From a checkpoint of a small transformer trained on Wikipedia: vocabulary 1156, tied embeddings.
Each number is 50 + 10 x the weight over its row's rms, rounded and kept within 0 to 99. Layers, rows and columns count from 0. The size before them is the row's rms in percent of the matrix's.

# q: layer 7 attention query, 256x256, rms 0.0642, rows 27-29,59-60,91-92,123-124, columns 0-127
# k: layer 7 attention key, 64x256, rms 0.0628, rows 27-28, columns 0-127
q27 070:55 44 71 61 42 47 38 43 40 52 49 52 58 37 55 42 39 47 59 33 65 60 40 39 41 46 54 42 29 56 72 41 71 61 46 39 48 47 65 58 51 64 40 39 34 57 42 46 40 47 51 54 42 66 44 37 44 49 46 50 58 57 57 47 58 50 58 46 42 54 39 58 56 41 55 64 28 60 68 47 59 52 42 53 50 48 51 32 43 54 68 55 56 45 53 58 48 69 63 56 26 45 58 55 44 47 47 60 54 46 41 27 44 53 53 51 52 49 62 45 55 62 56 25 55 53 38 42
q59 167:60 41 52 44 61 54 57 77 28 55 65 58 63 46 41 42 63 51 53 38 47 72 40 47 46 67 66 47 47 57 33 50 53 53 68 48 35 32 53 46 42 49 56 43 60 41 43 52 39 37 51 75 49 45 46 57 50 20 63 51 48 54 38 45 56 59 61 62 42 41 42 38 35 58 61 68 58 51 65 60 42 47 46 44 39 48 59 45 35 51 47 42 50 44 49 44 38 35 58 58 33 63 79 51 49 26 57 53 55 40 55 50 68 52 59 44 47 53 55 39 47 45 54 55 59 55 37 50
q91 078:58 41 36 48 47 72 41 50 68 49 53 42 43 68 63 52 66 24 52 44 47 54 56 45 60 46 63 36 46 66 51 68 55 51 42 44 53 42 62 48 47 58 41 39 36 64 41 69 44 38 48 43 60 61 60 60 57 37 54 52 48 39 52 41 51 64 58 40 55 44 67 52 60 52 62 46 62 42 85 38 45 49 59 56 47 62 57 47 45 49 55 49 51 49 51 46 61 44 47 52 58 54 46 59 48 30 55 56 51 59 54 38 59 59 42 51 64 66 56 59 44 59 49 45 44 67 50 33
q123 092:49 47 55 51 48 53 35 57 32 51 55 51 45 62 33 48 54 60 55 42 73 61 44 31 47 30 73 65 50 52 42 40 50 54 55 63 29 59 46 52 57 51 52 51 35 53 56 41 40 37 48 52 38 44 47 47 28 26 53 65 65 50 43 46 57 68 62 32 53 61 42 66 59 52 54 58 57 42 61 36 52 48 54 55 46 41 68 56 60 64 59 63 64 49 48 40 50 36 57 57 49 44 85 54 49 53 57 51 47 35 38 61 57 54 65 35 57 37 64 49 47 44 56 37 58 43 52 31
k27 110:48 40 55 47 70 55 58 60 55 52 62 39 39 85 36 55 56 64 39 35 41 59 43 56 51 48 49 39 56 55 37 64 42 63 50 38 48 34 58 41 55 42 60 53 48 41 45 62 47 53 50 60 46 51 47 40 62 46 44 66 62 43 28 54 68 41 62 62 26 55 50 53 48 48 55 60 56 31 51 61 50 51 68 46 46 51 41 49 58 61 62 44 36 53 53 62 48 52 58 55 68 72 58 41 38 36 45 63 43 40 57 41 52 46 57 44 61 38 37 37 61 45 47 60 39 47 49 44
q28 072:44 54 40 50 65 50 64 47 33 43 39 33 33 44 60 55 52 42 47 36 39 52 41 49 57 50 61 47 45 45 46 60 62 40 24 41 52 69 45 56 50 52 47 49 37 55 41 36 58 63 49 59 61 41 48 41 40 56 47 64 69 36 41 47 25 38 50 32 46 52 48 54 52 51 58 47 58 46 35 54 63 36 38 42 36 64 54 55 39 32 37 52 50 37 37 52 47 44 50 49 49 44 67 44 56 67 54 56 59 39 51 44 45 44 59 36 56 44 44 62 58 54 55 62 43 54 38 58
q60 169:40 57 39 48 24 43 43 58 52 59 50 52 62 59 53 71 22 59 50 52 35 61 38 58 68 25 43 62 47 39 56 49 56 60 38 34 34 49 49 34 62 61 49 54 62 51 41 34 54 61 59 45 51 42 45 36 58 57 66 50 52 46 70 42 50 41 56 48 53 60 62 53 54 49 47 48 63 57 36 63 62 37 36 64 42 58 61 30 32 54 50 34 54 63 47 46 62 56 68 35 45 48 52 53 51 51 36 53 65 52 54 44 42 33 54 46 58 50 45 52 50 48 47 34 60 35 43 50
q92 083:49 41 60 37 50 47 54 53 47 52 64 46 39 56 49 40 49 52 60 66 70 58 47 46 55 57 52 50 31 53 53 40 48 53 43 40 65 36 44 46 26 65 52 44 57 69 50 41 46 44 48 57 64 51 47 55 43 40 43 62 54 37 56 60 51 47 47 51 56 52 53 42 58 54 50 56 60 42 32 49 42 45 56 54 65 55 55 41 51 40 48 48 48 69 54 47 53 59 49 36 64 43 56 61 51 44 33 38 51 34 38 42 40 48 51 48 43 56 48 53 53 44 44 40 45 48 48 63
q124 090:36 41 48 42 52 62 38 55 55 60 40 59 42 43 63 50 47 56 57 54 44 55 40 40 46 42 55 49 44 55 55 61 59 77 46 58 52 57 48 34 49 55 48 57 52 50 44 48 58 55 60 55 60 73 43 47 62 55 56 49 61 38 66 42 48 51 52 41 40 59 61 41 65 29 38 57 62 50 34 58 54 53 43 56 42 60 57 53 65 56 47 68 42 57 48 48 47 50 51 76 49 53 51 56 52 55 41 46 58 48 36 44 42 36 54 41 65 41 54 47 40 58 31 42 58 47 51 57
k28 114:47 47 34 53 54 36 59 60 56 52 40 46 75 31 61 56 48 74 38 61 35 43 33 67 58 27 50 52 47 48 80 55 56 54 50 58 47 44 50 37 39 51 55 53 36 34 43 36 32 63 54 58 72 46 48 51 39 52 55 47 51 39 63 52 55 61 41 56 46 45 36 55 61 49 50 36 61 42 51 63 52 39 51 48 41 65 35 46 38 61 41 61 46 60 39 55 43 53 50 46 41 57 54 35 45 26 38 46 66 42 50 46 59 41 49 45 42 54 42 65 48 66 38 40 69 62 47 60
q29 077:41 46 48 49 54 33 34 44 63 38 38 53 58 55 58 60 44 42 42 55 32 42 50 54 49 43 32 65 54 50 66 62 42 46 48 51 58 51 48 38 47 45 51 61 61 46 51 49 45 67 38 64 50 47 64 44 53 48 62 48 40 64 51 58 45 49 38 59 59 44 53 50 60 41 59 64 49 54 42 49 54 41 41 73 36 33 43 66 55 50 49 63 46 50 55 66 33 62 46 48 51 56 58 43 60 51 49 50 51 51 59 68 52 56 61 55 62 66 48 48 37 59 46 55 53 49 60 48